Part of a small language model's weights.
Architecture: exclusive self-attention, value residuals, hashed n-gram embeddings, capped logits.
Each number is 128 + 24 x the weight over its row's rms, rounded and kept within 0 to 255. Layers, rows and columns count from 0. Numbers have three digits each. The size before them is the row's rms in percent of the matrix's.

# layer 7 attention value, 64x96, rms 0.2, rows 34-63, columns 0-47
087:100156118136120127120187135171092129110104164158135123088150134110119104126133157130139126156138094124156121134125096118092118146119148095132154
085:132123134097134110133138109076116134126107151068114128091116150101127178148122174129128091089108091151136133099117119138131104164148149130073132
086:127109104097126180134129168111127116155134117090116056139118091089126128164115118152164173117092160113119149173112115118124136140126125107110138
095:129131144156094170100139117161139124136096148135162122135101115180123117127143129145156139169135093128104101096098098132123078089107107098134104
088:147155098126103121178129135112122142142132137148104106110129163135133100120130124137110114142103138130094149166145160150128139167145120150115172
103:134123105139126155157102157166154125164114111180123145142126147159149136114124121158134170134138108127174124110133138108112136135136118145133154
094:142142158143119093120158090103138108122149179114110153127152146169133124176157135113156101108154145128114160135155119110139155142109142097132117
080:111121117123125178114155168124156098160142078128110097150161148110145157118138142141139137120163104148148134107126098135105126119095168101076106
083:145144142128094132133129062142105100124148170134131137116107159133118120113131115117155132108147155093121130113169149157124149156118125145158121
084:122119144126104130104136136128122126127119162162135146067134104131131119124137154098129091214097101129124135128113146160116123124103096139147089
111:098125136125137115094159120139123149090158122140125131122180134089112113138140149135118087123139145138106188120133102094084143111120138120113169
103:150117130158149130127130134131114143133120095054101109127128137138138126150125142131100118091094116139076120140140106169162120143108130124128109
082:118122125122146167082129148142110146106101126122129143099087137116113181109120130135189139134172104116125141130118089191098139136105137178156108
094:129118130110129133159157132105097129102125126076151094130140138142141100172101140108137101133092100124121109140139116124166100144102115086140131
094:126127109160071140150077094161136123130138117173168142126056118136143134073101095128161151140150113163145133104109115124095112124117097137119124
091:101158139086132158121100093142132102140129147127177165118130129122107141096113132123077131094150126152132137092104141159125158113125174113109073
101:107150158134145090105169133140108084120147153150098169105102139119128141094152137110120128141136143124176099119143156127070141118145110141158135
084:104082102122109126119142119112115116162067137085147171081110128129112115053130119121174150153142120107141115096141147131099135146144150159129147
073:121144132090164141124086123088159095138150127083157126147137112110108140139115133103111153134156119150129153112121126111149151150143150133156142
082:147134083164143128101168144129110141149123137122083145106081126136067139099150096170108166112117078148122109155109109128120137132132136131126124
094:130124131092186128156180133092125123126100129117106161117101115145103166147132113125109159099121084124166106099101155170111116102145133108103130
086:157099128110142121154112127106156109163109149144129123119093117140144169123108090130121146113139148153165091126118150118119155114164172095099155
079:100112154118083146113147102143132102114120152184132160098111139146154148150123106121128148137106110130162148094158195107114105142156160138117160
095:129120098142118142115136154127156172159113113156155138172110128120111096156136141112132111148120124115106148134095090103159122141124131111127117
080:158100136159126107118121089094087094140157179120127132076112167107079098113160116098153096161158168089104122100131128105174137138109106142176149
081:100118124100151129083127119149136144116123150115157140125111152120092155116158149175131119145116100153162136115088143203145123114117128140106106
095:172085094147118095166109138129119190129138133124166113096135119159140112126126119120128139098139158100115153170130139155159145091120134135142120
094:121120140113152128118095165148138139163176119155128134162153101105110111168122124099161123124123134160112154128104090124138173122124116103153114
080:101159164136174158122127136179169110139122117125109175113150119143166121096146156146135154189142105134137115096097137119140098129126076144165116
092:157130106132131114139077133139147154156131104135146142140123112185169128113112109139148139135131115138139127107098157142156162136124099148133104
# layer 7 attention output (transposed), 64x96, rms 0.335, rows 34-63, columns 0-47
097:125134086107125139145109143118099168087145152162148100154107130129151110129157148175126127099108139111149107117099142164129162099140119127121114
107:118131136132117145107168096096100134139122109136127130090146106099092130128096130104135114123111133098138189146159147165139097110114186130132147
100:082105113120115171108123106120112110163147101105084110104154117115136109135112105148127123136106146122111151109109114149125184138184137141093166
098:130118150146114159127129114093124109159136119160144161135095133157134089094119118134143127111098156176113153119083104113176133145089138135163139
105:074172123111155135112144109154113120118117157216155110112124127099103135110090132139139137103145108139085105113148145126105129088137136122127140
101:095114120132114113157114138094131097135084113134128124149123126150148103145102170137143126110081102085127103141119149127095113143160162128154095
102:143114072143142096113128144121110105122111124095089090161111081146089155120110107098134136121139148156105195156146121123111119133149093109143109
100:107140137155146147114125111125166142140094144166117136151088160079146138151115109137169168080151104131132150150141093090079127127167096138105121
104:125138137102136133122089152156114118128143178123128125169107129101122146125157130130079142118144113118136188096126106150150166182142121189124124
099:154099116160138134132128160087118132139149133179111083093158129113109145077123099113112151125118114115102163072105132119113097127139171150106122
101:108135105130103112135109110106138160146139135088121142120118140124153130149114106123132139112119108142088168125147112130090082133092169096085161
108:104099135154158103114141149127112135107145152107150153162078172127115108132132143112109133106111130090109111155163146118101146116137148068124109
099:143123117118127144123131106133129158122101137120110085136094118117163150110152158123172098141167123165078148104120115113135132133116143088129153
099:140175109134107144140156099095095124104122131118089112155111176161174105161134114100136086158170094168153118128123154165145136131166149151119098
099:094119176126129132122104129113158094106146104097096095137100112161117132133098077111138180142143164112099101145086140081170114143160144152142139
090:137119150123145130120128122133161111108106116094103136144093097136145113111124124110102091132130072158106116112148142094101202090145147134131097
095:137126116108120136072126128128126061138164144106095161157113132123102121131085148124127088129097095133142100099090097134086092094105123139112139
098:140142147112106100142127147142122138168101160129136157149145118108119138108121094113162144154106140127130137137167184126074169127130124126076150
098:103126132127119136131153113119112127117116134086158145115129106149206126117136141129058139124103116148121145121134125126104105142115099133129128
097:166121138165136127120149086117126159128116095168113101153097098174096105116167111136109157088105120143100161120130112142158116117149092124048120
100:098116149111140106146147122131113106154168130146155118140146102134114132129156106109135150131099080111150129156053133121121092158115138111112145
105:145119119138104131076111161112144097118104186137107113109128169134151118098173147155106121133137129104141128128198134142175125127130144088109144
102:126119114119104113170116093120129145102106116148163106129139164165137156122127126117118098108105098152104094142177158113193127092140140143138146
098:123091093093117150136097128159127116137101132130122132160092166151112150123130089092097135129153169128134138103115127112113091063063134122110112
103:152119113138160108178123140139133152157139145077158137116095166133127080120155157147119105113100134133102123153120115102178127149118112111110117
104:106096131158158135124095107119111107113095129126150151102139158129089135122111115161149121132103093133108136163170102167130141156140120135101132
097:107112108105106160171137109111073133164128154141115135125158170193127117130135112179170129127135157123119143095101124104107137127160104127129085
106:105087147150157116146118131115136124176122115152148134142110128096172135139106095100136088118138097137142111150158119173191123149121103139109138
104:106121116145138093149114097122134102146098147124115149133164127154118157140185116126094115097125142167153157127099181126138097113157126146130105
110:090179116112102120138139162150143089147113114124146088132119096104151118116075161133137156155138069135153160117129141099181147083100158111132106
# layer 7 MLP gate, 256x96, rms 0.216, rows 0-73, columns 0-47
109:124121081158119115163125135138110096086184149161115127157208099147081129100108124096123171132152137160075130115127074128119125113109101124106138
116:160151119152125106122102122143121081151127122107141123111158122123136093113136149103126153106074093128100125133128082123165140120128088160183113
100:101159108128115098146199136106091124142161147095149120146118138158123154156125124116140132152126141135157149171087125104118163096108133100119140
107:158161115152093125152138145097149153152120124132193147118103143121079141182101106108087112143132139120117175092135101110117153122121160132131115
101:137118110131122118098128091152164167091128140126117134142164153153080167142098097088094074138105163121127116099163114132100093106093117132092145
088:114122122141136147141132104124107108110121102124138125093177108098150112105137177126157117124138136154091137128132121079146088067128140158107152
096:172116153129150117126121064131153126129088123135133105137110146124136131126118114175175175125138127124070117116103079138100135114155110124111145
103:054127126121148093136089151150131148141158127117127137110134097159160183137101096069135133104092163130105162136110135142161133096129109125115121
098:092168121156144125151164109088142133124124101096102100148130157136133102157115150096142141092132158106116131143084129152132104135128131135132127
102:161097099111108103148071105117115122117160140141148111125116112127119107181136148113124144120133155119136126151162149107092126120147168117112170
100:167147096088067126129056119133103110129145139119166120128122105107144115146150136127139174133123173171135103125096113143163105145130155165169135
090:066091176191161115143133163171117094131109087131151131115105142150117132082127135134139076124157106161141136121103160105141156092139130154111123
087:144179114118075128140129084115144161163116069094102118108172144098136142126121145135152156128119117166139115115149133125114067098127092104127107
091:139115147139099144089115094120140131121192144095108079137176125126154117136123107124091143105144134121118138103110150166156170161146166132131128
100:136123125155110126108119115139141136134174109108119128128148138148068109121124094082109169147122158139128120122096091101150187161114101123156133
096:109129105090142120116162133150122101158131120135092141156139127154143144145156158132118098152116126133123127119134141164129089155144128114095140
105:072113111156128108115172135146097107073148099129163149085106129123166124078094126122121100131101154072120141140100141181118105131116097117153117
094:122145156118119091120149122166129159143143132111122131152114144137143123160163180172132115108130120155131119156141133093102113135183128090103123
095:127092132135174112097098095109123131113118121118167138116148124130110131145103190111143154175147152104090176102130119153151129177130180090113118
104:111120120085118137123127134133160152204099153141164145118147139105115140113065097159090161136136133138089083107130119131144135142092142100118165
098:130178116129081112143096144116107147136131134116108099059122119064129128143121118160092133159141140153118082149167120130108137134130112148078124
097:113153104161140119126132094140137082106081158114150171105161103112121097135159219098141126111134120144158169114110115174122133165122129104081162
110:121092126139102112138142138157152135116112094098131120104114151104103122153111110093109096150122163076176162094084113163140103063184090135127128
099:066169136165150174184128119096101129126138161124070152101123135124130142129118107118147100100057144083123105134133110122122117164152129142135111
096:132087162124135127144130086084109137095075128124154128138112137134087088138113141118141117112120118132093104151144115129153125118097113124074069
102:113083121108110152154144085101100122108120159111103121126159142114179090148130128085110100140138139148125122140091134140133075158143151107141120
119:105121150121114124163113142103116146129133145132122188136133140113168133169133099086141103128109153151111101078104113108089104129171086102088097
092:136127116175093161212099153176150067138089151100098155107129104155127136133140106127140119126130115168085123131099131130113127135073142147123130
112:118127159147151115101111110150115108120124138121121120124137093176106114120073137126164145132162082090141099115157103156130131145097162096165111
089:161101148095094130116132111138110124140171139097150138124149119122146119149162173155096076131146129102093090141146146084141108139104110129112139
091:143114146105148121159158135166142167135121132140119160138121108096116163116140112149123124171187166118163082120103147125160115084155138113127162
100:105127107121135146138122121129116134104135143087089136123112108122134147178112113148100109149155116068132151101130123134119099145117123115071114
100:116122135139124125129158115123151180125151126124110075117119148119129142161105146138079114073112089107136087133101112086144190173171074129121104
097:158163137144118117158128157094149147133169112117189136155156133127117168127147108157158141159137140126054104115157122145111132129134172144060154
088:127122129144158129133172150145161141146073115122113163123140111137116161182095146161096112105153129126138136106139147166138162099146132119156136
105:116110161081113119116116134127138144123125128154157172105124122109138188133130144089135107105144124128099146172152102126113129121152082098140161
101:107122139098130190188123121133096102089156139161125157143145128142161135116163134134110095107086099118137145130143103107125126123121164133161133
102:142124155128119151094111156131159148149057129127110136126090103122114134134161114167110155175135137096122102161189144127130143141093101101150195
104:058094116110123154074124110125093127099149164117113150149101116142145112155125129157072111144159130114117107138126118157097136135123163128155119
086:097138184168126133146127120123175087110132107117164130155103114184156112110119133145130163132122104147151112119130148107105128112098155160137141
097:116137134137102126098099150137128151151130134134113110142121144100147159111124128111113133143112105114117119091130095115106194176170160135122083
097:129120148097139142180124091162118147141136133118142141132149091148044115140080107126134137123129176069139094132144108156105118101154122144135116
096:144162149125125127099103160130124123174132103121110126137151150120144126133142118114118117132111171139140175097192092140141103108124147144127163
105:156140153102141134087146128107142082125143096122118132157102111146130156130133166139114120155169114131114139167191135174111129116101111137136126
110:102133133119125114130126088094130119190131137150105132136116110118169099102164148159158133155075156130159089127131094137078114133115099059131115
100:124126132120118099122108153071092127133124116108129142096116137150138119131141098098119175096135117157097107103110148168116130093101138093161092
110:071121111155116087127163127162171164099190132094121142142102138123149122109091161142114145096140132134167138125122158125143105142168140131088099
102:115120096103099099152104163080134109150124093112171126109148165135126137147189120168152143132132132106165091103124083147139138071146103159143160
104:135126149117137084136128117112109091097091083142102121147148109137122112152145158119147172111097119065117137142132139132133124123138102132064147
098:155126091148104114123122136144085120110094132104117162135163130125137152110159136145065106141138130133130147154177110134155122066135095121119144
103:144136156115073151093112099094133095125110147126129124096148077124166119120111130145127070152093139157135101135149121107116122123139113118135062
104:107160141106079143130148095155106157140118125138144152135108119062137151162072094126129141147115130124127148120139082101114128147112105128087107
103:110157084131134094131133085111106110113094132161104104124146137151130144134104121130109080097098112132104116111153081147130136123103135139116134
091:120103126126153141130125131124076143132116172101134163077115091101126142114138098062169149133112180184132110129117136171111132134112117128145121
092:177150130124095123118111134148155130102126201104111136151148145160131147136138144148150124163152178075143157109157167121117118105141108080093111
123:110151101153165128144100147107164095128134088128133144139180115180110153161198130160138096132139144127108130095112094109131165103139127136104154
101:094177116121134131153162157179129114089151140091148115129126156129127108160119108139164116164143164153192171111157112151145098059147141137138128
107:160124114135100130139093187090125143096153156116124163146076124127122156133135144167139110113103139119122101141111132102148128109138110183145134
097:119088128154094104080062097121126121141133094154127122118127148115168145148117152153134140113131157141140112116146151089109134148125091092088139
102:125082137131140098180186113129141139110152175132117105181111107102132127156108112135165109128120150153138130154132127118138153131128132118136105
096:143114104088133087120104132179143156142173157161125110125146129151130123186134141099117158128151145143109146124093105095081143138120119133086127
093:113106143124135156127090114160112113117114148121140151141140142171127114128104160101160153111108154106093085120156141142094120167131169155161133
105:126107088163134152099182146158107114113172078139157144143147131111108139134110142139169109123106154118159159097122167138141103130132122176111140
094:095151158116120151128141123191128167078126155102191141121162123106092163117119130112144110118152165094109147148115117088140162104135079131148130
095:111095161090147110132117087120059108157132113122146112154141164120157099130093097126126133130142135123143135145124148139132123200181112160128122
098:155122090145124151083139143123110102132131168123095122127132117154156122132094136122130156110118060110100090136113125137138155113108112170121116
112:089128136089134097130129111100145134172126136137142124116126146110175147121125088084098151118155124125163121134123081126127132110156149085127124
107:135110076121105160169141093142090143122110118148088117131117103123116141149146129089162099125104108045150098156128103119129156114113098111114065
092:138152132161105128158127128115162132162173173114123175168172128151119150146125135121090080136101123147153101162116119103117123154105115103095154
104:127091169136138102087135132149136139122119122100088159130145134104105138168121140094101154147123143164140116123083147126177154092133151114167111
099:132122118117084154123181129170099156170118130134162094128135128108155125164098187161165138072119121142146132079113107137117136089139119146133127
102:096149130118121133129111084177104100091128135123099177157204130103132099102135147120107160133117166114145126142109143133142127135115123117160159
105:109141112167147119114091175141090137145129130156083106108158097132152129088161153109141142137130121143127111169109122141152146091114126131135111
107:121133128136116125144097132161102161136112153153111137152118174148135145112105137142133125154169169133115146145120127099137129151123144111131144
# layer 7 MLP up, 256x96, rms 0.233, rows 0-73, columns 0-47
114:137123144124129142073142159141095141131112119130128089143078152085159107138134179160123127127151080142144105145115206113149151113151120091153144
113:163135155159128113136137127118150119135141148128169094135114138108141117151172129120101132180121145158062178101153140099148131136132148148149110
098:108123135128111107152122107133105120159096105138077148112122091106138119102176121123161115119105132113090155097146128137109136099157123162132130
109:147125131138104117138115134115108141128098119138168149096153133146120147147089089105155089140134144113190125100068074129142142148092126125075120
099:149106164126100087186105122099140153173115122157128088122117118122136106128155136203132150096150128151115160141118148159142145150158112131134111
100:164127127112095111118127115165128141133142122149135153100112147099124136128103113157111150083136113178135184129147124120099123106115133147143119
098:158137108125135102136103142168149129135120103140148115124164127144125133126093192138134096136119175131154104132085118128131131123135135150119127
114:128109150159157142124137140109112072120130130117122132112095133141152097105140170191123157093093091119073132114112138160131122113138116119156111
100:149128161108149127141160130190115071138115152136125097141144124136133125077192134142162181181119125155156082146134119137116151134134119132112119
089:125160109109124122129132172088121104125110123133162139166107110077130133144082070126123126107113101117136132121131116107153114109116091169163146
092:111137152172139149111117110139110175120139119115130150121108128156142153124147138086125118110146173145173103169157133136159150149094147173111123
082:174111136122161074095128067113107145159179115132129145146145154098159143112107113130107093122155123173117097121118124151120138099147087091089148
091:112125135131109114120130168086123137148111141106169135179103144128116137119103161085108088132141105142145190134143135112112127135120093126123178
101:155139130189104129119132133109077135148149135097122118148136127121114140151111128120080145100123141085156139112113122108131129124107154111100116
106:131104174142106079078131124117155105158134124140101130121082098120145105111153131117136117150149133104136173092153182118155136132178135116127152
104:144138175144160120134133177095110172074143118114142108084118154119119172114133080134174163137122156092105124100136142080109140118135097120127105
114:147113102130082118121132098090142136169137146096100112114118106117126095092106137159125124152127136146140173118107147181112128126107106132151143
092:152114159114120146117096164173124145111098123104139127114116172121181106100141145134113132126107071078126163118123132103131173187118103106138168
093:092115127120127195095107098135122111165094140138097111144154129139137119119108187117135133164085104075151112118124133131157138124094119109115081
089:125109091177165116176156124124133146129115115117160134138132116133124163155158122115122082153141133175166137120112119104118192114138127159075083
104:103135129166140114124145088113120150162119146098134139124072133100139155091119132137127123154169158152139101128151105089151129121145087138111106
093:101130108107139126086119112149104113110156123133130146114150130170165118171105166142129083115197135157118098092109113098157126154097135089124092
099:099132099123130105079105131139182132174139155135120123135157138133108136134101120113118143107124140116132062150162124094128159157078158122107152
095:124143135136146139134192123089136144107114104127124115131173130153115085142115142113154162159138173134093087139102111133154118141158097110141159
096:124144145091118169137105135119122146122135139124081133182100123134130105128126110139162110125132148144132130140085107107129129137138081140114172
102:170137124140085129140098123133143141104135155120136134132102161123121126153071143151129144164125142149143139134102121202081140120118113155169131
120:168161170110123139119141136152123116126181143154147112141104119122124160128119145066129128112120089136129123138106102118126146153072169155088108
084:164167126071161087127130100126105163120096158116108118122151106141159110137110158118125162129100173148091121118134138135083072130139128142139161
098:114118186109129065121148107178119145144161166155098103110160125113128079124148113157111132095147109142135141120136099135103132123123118112123130
089:124158144149095127170156105173110146087101091149129107137173123099145140129140101157106139157088109155140134099130096131094157095133073122163095
099:202163128154142148140116111157101108122136124140148144132087126117167122136121117124123054126132111089092088081139143139124143141139104131158138
101:111135114100127118107140133128122102142105086124130120122114079099140109160136073148145141138150180129096124148170160136156100146111141124126106
102:144128139113099142149116101150135158123117136109121114137128109103145110154090132144106157108164155104119127116145101093172151162184118164151123
104:105131125169139108114119114100136136150132125094134162159135134138134137144174108153126154115126107089107110101122128183115116143097180132082114
102:167150158124131125167110114108135135135126101099144145103135108119126181114131129127132130144071141142103117114117092170105104125100142150121136
104:129122106127144159169131142097113091155149174110139151134134162121109121108137118088158105127119151092150108102149165137145123123148162152114091
104:156161089127128111075138154130174124105137105125157134074126110153152093161142088105148092100146150146127158146156145143138139143118137113086126
098:135118159117142123104076138112150119136135126163114135148133132103095124159129138133147118086094179155135150137171132082104133115172195096130161
122:158148148120084166097146124173139129148089129153163162135142158141153095169168148125096106164110136119126126142164093104114122169169117099131140
098:120092158129117098126124098116161106097138116106134147130100104140128135142097118137149167136133108148147118085116117123136154092107160148137147
108:147081131131109141123142154143115150119131180104096136114144119124123170152131138114124152136102113109133143113117138094100140142113147117127069
103:086129132159165070183127141160094108167126127129144122107124137172130125124134103159108132124140150088125100157143142155103128115108125131129131
096:185095126123107150171125107100110136121105090108129148140102120081115106155127117093133118160183143107158162139116163126088165126126142144102094
103:145105116127152107133122136162104111151162102109114118138151141149100167102161134144167124123160131117175165147086121115130116102112110148120131
102:101128174104134122120099148127092108158156118146136132145145114129138100107125118121140110173121152089164155147142125125126101124128081147144132
097:135113104158144143100095091206110114132097121139140119093137149119119162135098129168142129184141128112130146122165115103130120181099118164137161
115:168157140097152127123118149117125110121110103168123148084129142083115125164090117186129163120128122124095105113131112127079160138083121133143154
102:118078119145141144163133143160132110107116127122137089119146126116153118054155115146135098140095123113112129135108154107151135084155113133100135
101:103127125083154117143083108163114125146111127102058103161154107153126135155116113156123171152102110142120120111117113150118126138107124110145143
092:174093111135128118175102146164120141111166106146121182167149146155104128114145113137133124098099104105152148162149143149144140103122130120105171
098:128110105127106137119130122139197154137135173107140174087154123127143151122156156132154163139146167122082146140124116154112126157148144132108161
103:111086110133119148083091146138099121097170163138133150090145147107137127118170117111117078147128117151125085168108114136141134160127160151148111
105:093138132138137145133128172156118193147188120112156143122135107111174119149135113117109134120145135140123075116126126095082117163150105152123127
108:176144116123151154133144131154077106120102114125128144168156106105058149119120148139117120086147127176122102148175139106108158144146139118138128
088:143131105113115138104135118062134158138141082129152155108124138126125141117139150153112080139097138124101140125118153154135085115100115108112160
095:133118172106171128121119107122127140098140080122094096114112130140172129114152141130142120143127134128149133120154136161134160113127131151122115
098:166129151157117090095116119139140116169152159091076109162140122132169145112089157124138113113092093131097123110141166153090145146098081135147106
110:108097157137153158071126100119125112138130129120085100124145154117118084112139101125119094168141141111119114119126132107168195111123097125144114
094:095112081131089094128126122121120147172187142152098124117095159108112143110125124131138143117086137104119105142130139172096136130129130117113135
103:128115125143116072135122115112123122079093107111142092121117101111082124178087144108127139122157117146139106140062118117110190132122136119121150
091:135115113125151130114085130112185141112083091121164154151144143127097124148106103084123098089094131106114133107102176149103138119117161156085125
115:106124120135160122140089142117125135132149097103157130089116142106126125133117107132139146123144119138102219132066116087167125109151113075128143
106:107176188157138115132128133122101149146117170089108144103145125173137124161120160131126108106145136154102174105109135097151156152152122146138110
094:140133130123170114110128126164144110106109143122116081119145170099102127134109109084167123144162130150121087096118145105153167109127137123102140
095:150099166098120109130105121165118131137076139116134149112171138130174182142126154115107168102138118131135131172134119130138076122128128127133117
103:136097154124138094092079103149116135132093112166132135156148129126125115145124176122133155123165113126126171129129146132074105137131103115099156
119:148054113150132128116113139120142121116098130126164126130125090158161110130108118153127094168114128092158129116162111116153164089114142142135141
100:118146139145104101162152129143153110149088168121138144156123145144130102133130153160107089146066150166140122123135148140107163129173149127100166
099:099139141113083149115125088113140126110139138133130158101136122105162175126087130143151024129130099116116144154139136127108139155116144117130128
121:138185112088107087137112094148136140156150080154126155097072122123151142123115127139152107106177118107103131151108113100149107139082131147095079
099:100128171122098120132101123168119165148113120076139126136119149094132127120087082117093103133110113081159107140135121125104117135151135105127110
096:155132145146098107142079128150142126115161107105147141085096142138109158141099170142161148094115108121111092128150155132116097097170156128129130
097:131158165149116118092065114158111151147144115182124115132121110099124113084142158187116128102089150144135121123136173134182129117117138129148118
093:105145107166115135119137153168101156097130170127134175119123120146096101120143096102092105150114113124141129090128100159117093149125140136110137
# layer 7 MLP down (transposed), 256x96, rms 0.247, rows 0-73, columns 0-47
112:102153100123156111132132102153092084159114100140163151111104138111145148145104125163177140122113134158112143145144109117102135095136126151123129
113:139115139103124113125185141143171106146134114136143109173121095162106152141141131141108066109149126143122099108155144131137164134168163087118090
103:141083119178100118074128095152106137119128124132144099132128107150175123151114096111123125132110146080110134142166078143148132136127099151103164
103:173103124088108137132140100148139166107075138111114111141132119118150134090124146113140194158105107109118125101128121138146148154092089163136167
101:133168146154113153128116090151107104130180108162124153112111109138164130128149181146175103128120158115109124115119052139138097119134118131172127
088:121143185056146100130123172092071141083142153123148164145153168138105169137123128130140126160138080129115117121136102090118148102158114146142163
101:153146124128112118109165130111125124126139115167138083145184103115133116153097146140154150131161083090144152128132091147117141154143137175116131
113:130108114131078151168134142115165121139138086138153095143151121120099135096134142128108145130123109109143135127122112146129108177107153145139122
097:125114101123115117155108116159101102120123158107137150115093160122082123151125151133152117116088170130096117102144071111116179117158141150152124
092:124156106144107147154134112144126105131149102106140155138104165138164113131145160170108117129158153109146150093124161140100103120124150120098141
095:120118180113110176140108139164124140118094177100145133102091145134140137148079110077135159132107137142123130120128127109117077083116137147132088
082:061119135157152150146118184165114130143118108130136095134095154172108121091144134123156115170144120146138118154087165076138142159139149139148101
089:109102119102143154143095124130139122121116092118070183116099094116125126106170167108107123134166141162150119116105154118149134158135108159102122
098:126129124140129168105159156125125110110128111147129100138108150147133107134127130153140107137117094151154180136113104127127103127125100091163122
100:136137117133110105147114127106105109100146090146139100157071138158143129107104128133155069127111117138112140139122142118177129144114142126116102
106:130119148137143148138087110127084143130145153117123140127162136163150111131094114148124141130099117145143126084095159139082143135143117169123127
107:105129158108134106105162111139161160101155123182134161125106137122123125147127129094158164139149144104158119145096122093137121116159144156141138
094:132122137108117124143169155122118122102114154100129126129112141130126143113154177134138112154130100123088106154111135130108105174133101109100160
093:114121126111109112127171088088080113095123171151153143115115162092095116120141137119105119140152163084092149118148132106103121150136128182134122
095:176151123132118120169147130124128139113100112105084180130123093128155106123175195138129134120071128129163117149141113133100140130139113139155106
104:109158105118169146120122148120134139134113075125139081102126074135168126112131127168126106155136138122158175145125160090176136121145082157135116
094:147127080139109136106134135125153100121104128130144155086149087101104068123164123145127098121090159138138134138139102092112099140127140087156185
102:146102153132137130103152108107173116147173165130117145172129105112133154154061108174148139093141089117094153141154142103115147141154125106111094
103:063120141118149140154117137135127094138122150122105146117122157134141122161095142153131068108109128121105126142064120134148069120138123124130134
100:071134139138134160092129145119122127130126140096105099155125131119154109126141128116122165139130102084111186146079104078088166122150098158144141
099:096132136137136088135129141067150129155121093180136140106163132149140129119160152147168144126106134119115124099096147143166155133144081115142109
116:150147107143137143123176079106114099120113118100130107135166128171121143109118147144110149139122104118143155125156097161154165142123140105134171
083:063143173183100145153140199152129060139126120150114098126103119158114141116160089121152100126134126137139128142107145093107124145101132115131092
099:111134143130123145113149161130168117087155124122121111115118139190094145110160143111144135162121144145139108170203132124150159149168142150137159
087:064145126117110093136152111122158160095125120107140124141131094123129134133115140118100092108089152112097123102132114143155130152169134119111121
103:107126173119157091138161132119135112114139146088097118162140118133121135148102137169147130125139164103099132143090172140115094145157137155156147
106:110162073123137121129186112108161096145119124129131155096136140154097117137169129128096181149122157140128143154148162128137157122153152098108138
101:100112133136137147124128184114113163150104105115132106065126150153107129134138117144105124132160109139140159093115151094072165110125157126128095
106:133170155142118169136176134115128124161120130163099144165148148159131096127173125157141161146132115094160132166105123169168084140117127100118147
112:111116144119121117136112157178086140151104116119086139093151136124122097160129178107131102094142114136149105081156163075119098127130159105143146
106:166154076150111102158148093074142093131120104137101122096110119116180082124120118111098128119125178110097090096167128134112110074133137165138117
100:151151135083128146150173166113101146139143138143149154149169076168121141119128165104136102155117122145132150123155135126120148117128123091134125
098:097106152152121114103118175129112102151066123173108112148106139143100136098151083160182165093146113123132104113166168147104137142153116122147163
119:110127118109119102121103156109097093164136114125127104152116109150105144127085127135126116129129085107130085132142096139079149144128140145130120
090:086102158120142133118109173117194084101100097128129123107106138146110143125167139156145124118152103152134144142094155107140109144117145131173143
110:117076159102117159150121112167171144088112107125128155125140174142103120147147136141154103157147148118102143150111107127126099148050123115111171
100:110105160107110163128119147145114134086154137090168116125133162146124062140118118101136159149125134100097108156133126144143140144097096139151134
100:113151110140142109180129084116129113117132098093120156152094143096085139163094165115155149184128086168087083153110129109118154088103114138152096
102:136155149132113110113139136159124135109144136139109142126105114153144142107133139123094062133148148137160123116097129143120085078104154122126092
110:078130152106141129133138141111134139176122148156119158123137146126144139102147116090157134140114124112146119163119151139110111156108109083127134
098:133159106139135122145106073110119085161127099131141097148155120095157146087107123117150136088145172124145126150171113132130107071119126172120144
120:126209118120164137138094153168126077140112124131108143132140110151111119090118128095152111121161087136127108131151101157105142119130098120143144
106:162109119121099119165114171145146112141186134123111164121120125120110125101156118100145133118127152156125130128127087157109112108102086099162154
104:132132163127131136142164128101129131144091098170169173115109116116123097119102132129102144127126101108183093184141157124163109137149127130123105
092:157150090101127058115156098112115110108091111169134133118124162127115127112171165133092102110113132133132100110159129149166144097122163128139077
096:106111127105129105127137142119127143116184128092133118098155151098110127097133163064093136129156151135139106099126116136118166118149132079142173
104:165101062087129132159113103114097178116121143136143142139126135123136144141123145115124122122139109145129117131124091123140155097075096091093128
102:199149113117135137126103132147136094140122117129148151164107133101130146166142167097115113110113157143109134145160086154106176126154149104131090
112:152118158113101144119104137065190155137126176117097124102106144119130111114168103125159168146087101147132136137078119142128125143109120157148102
083:140126131157146146140130133132147150136125097120115166109114170151116121157158128122140125136115118140150103111110119136118120145132124110131116
104:131133146082125122115133111104079160149141170117159112121099127146105128136042134108156163105165125152128132136118118158140109151150094092125128
099:162080130139140115095104089102158151153167155142132127124124117129123101126140133128145138113128086105074139153124122110113104140146114100112107
105:135196106114120160157152116089094123097117164109142143166155143129113162111158148111138140152137130097117150122082085093174116129115155154136149
088:132092094080123136144134161095114090125134124115123114143103170150114116138169098108139149169138109127129097119135176126155134112150124150136116
105:138116110160135135111120112144117143128106071147169059138109107145130108143101108140108116108124114122098154149101115071125143144092067151163140
092:120129130112153132131121157175164125105107131148104107132109111087153136146139087105176084163166112133133157155176103139121122125165171123104112
115:113144088161149140092117109120100121133146147155113134135117125134171162096116161098110117108080132143169112106131149123107123125123169137078088
102:129122129112142187159072128094142114142112131111134150117119141118115102131148118165122121150139115136091073146135088085128106099150116089122123
097:121119152125096141136111174174157148170152128097134104136136155139089133105135104174156151172167153150156130120104150090107111140141083107154097
101:118108141139126086152136143117110165144093163115132136129124149166163160127167143104104144141158118134122134105132101167164097104105116089121122
103:130145081079127105113128156144131138138144189142150132126135148129130106100115151162142119121122156141128148117150144111097130131086131150121103
115:053096124140154153097123127093120122094148106146077126149102140139153150150167086116152135122153117158134144167097105106124091159128141127122160
101:127170147110142149087131142087118075096170090117145125131133116134129140107081148142150127108112117123120115106113117137108108116177124137123139
103:134094084122182133097148171114111123139103111154084126094106149168096157123164107133107118175160124169109105131075108137121135143130117147151130
114:114164129140134132138161167088159124081163108126165115122144174136171154090124124102128173110150106135115132125147138110139128147126110143085075
100:123154140162150130146115133146157102117115097119105107137105136120146122093096144109104136154125141126108097108159120149113104145135138156118124
097:110082144149138136139124134134133117155147161172132116130121125138137121150137115133173118104175103150108135133135093106146134091177116103123150
093:115091147130114111130150182122146100090091131115114126149141148108131133120100133149130111131102141165162139102076178154125116124161117129166106
101:145102115119124152095157137146158107174177125131140130142130074100171124165117156120076104125100119138114122115141154139107123103140116142127116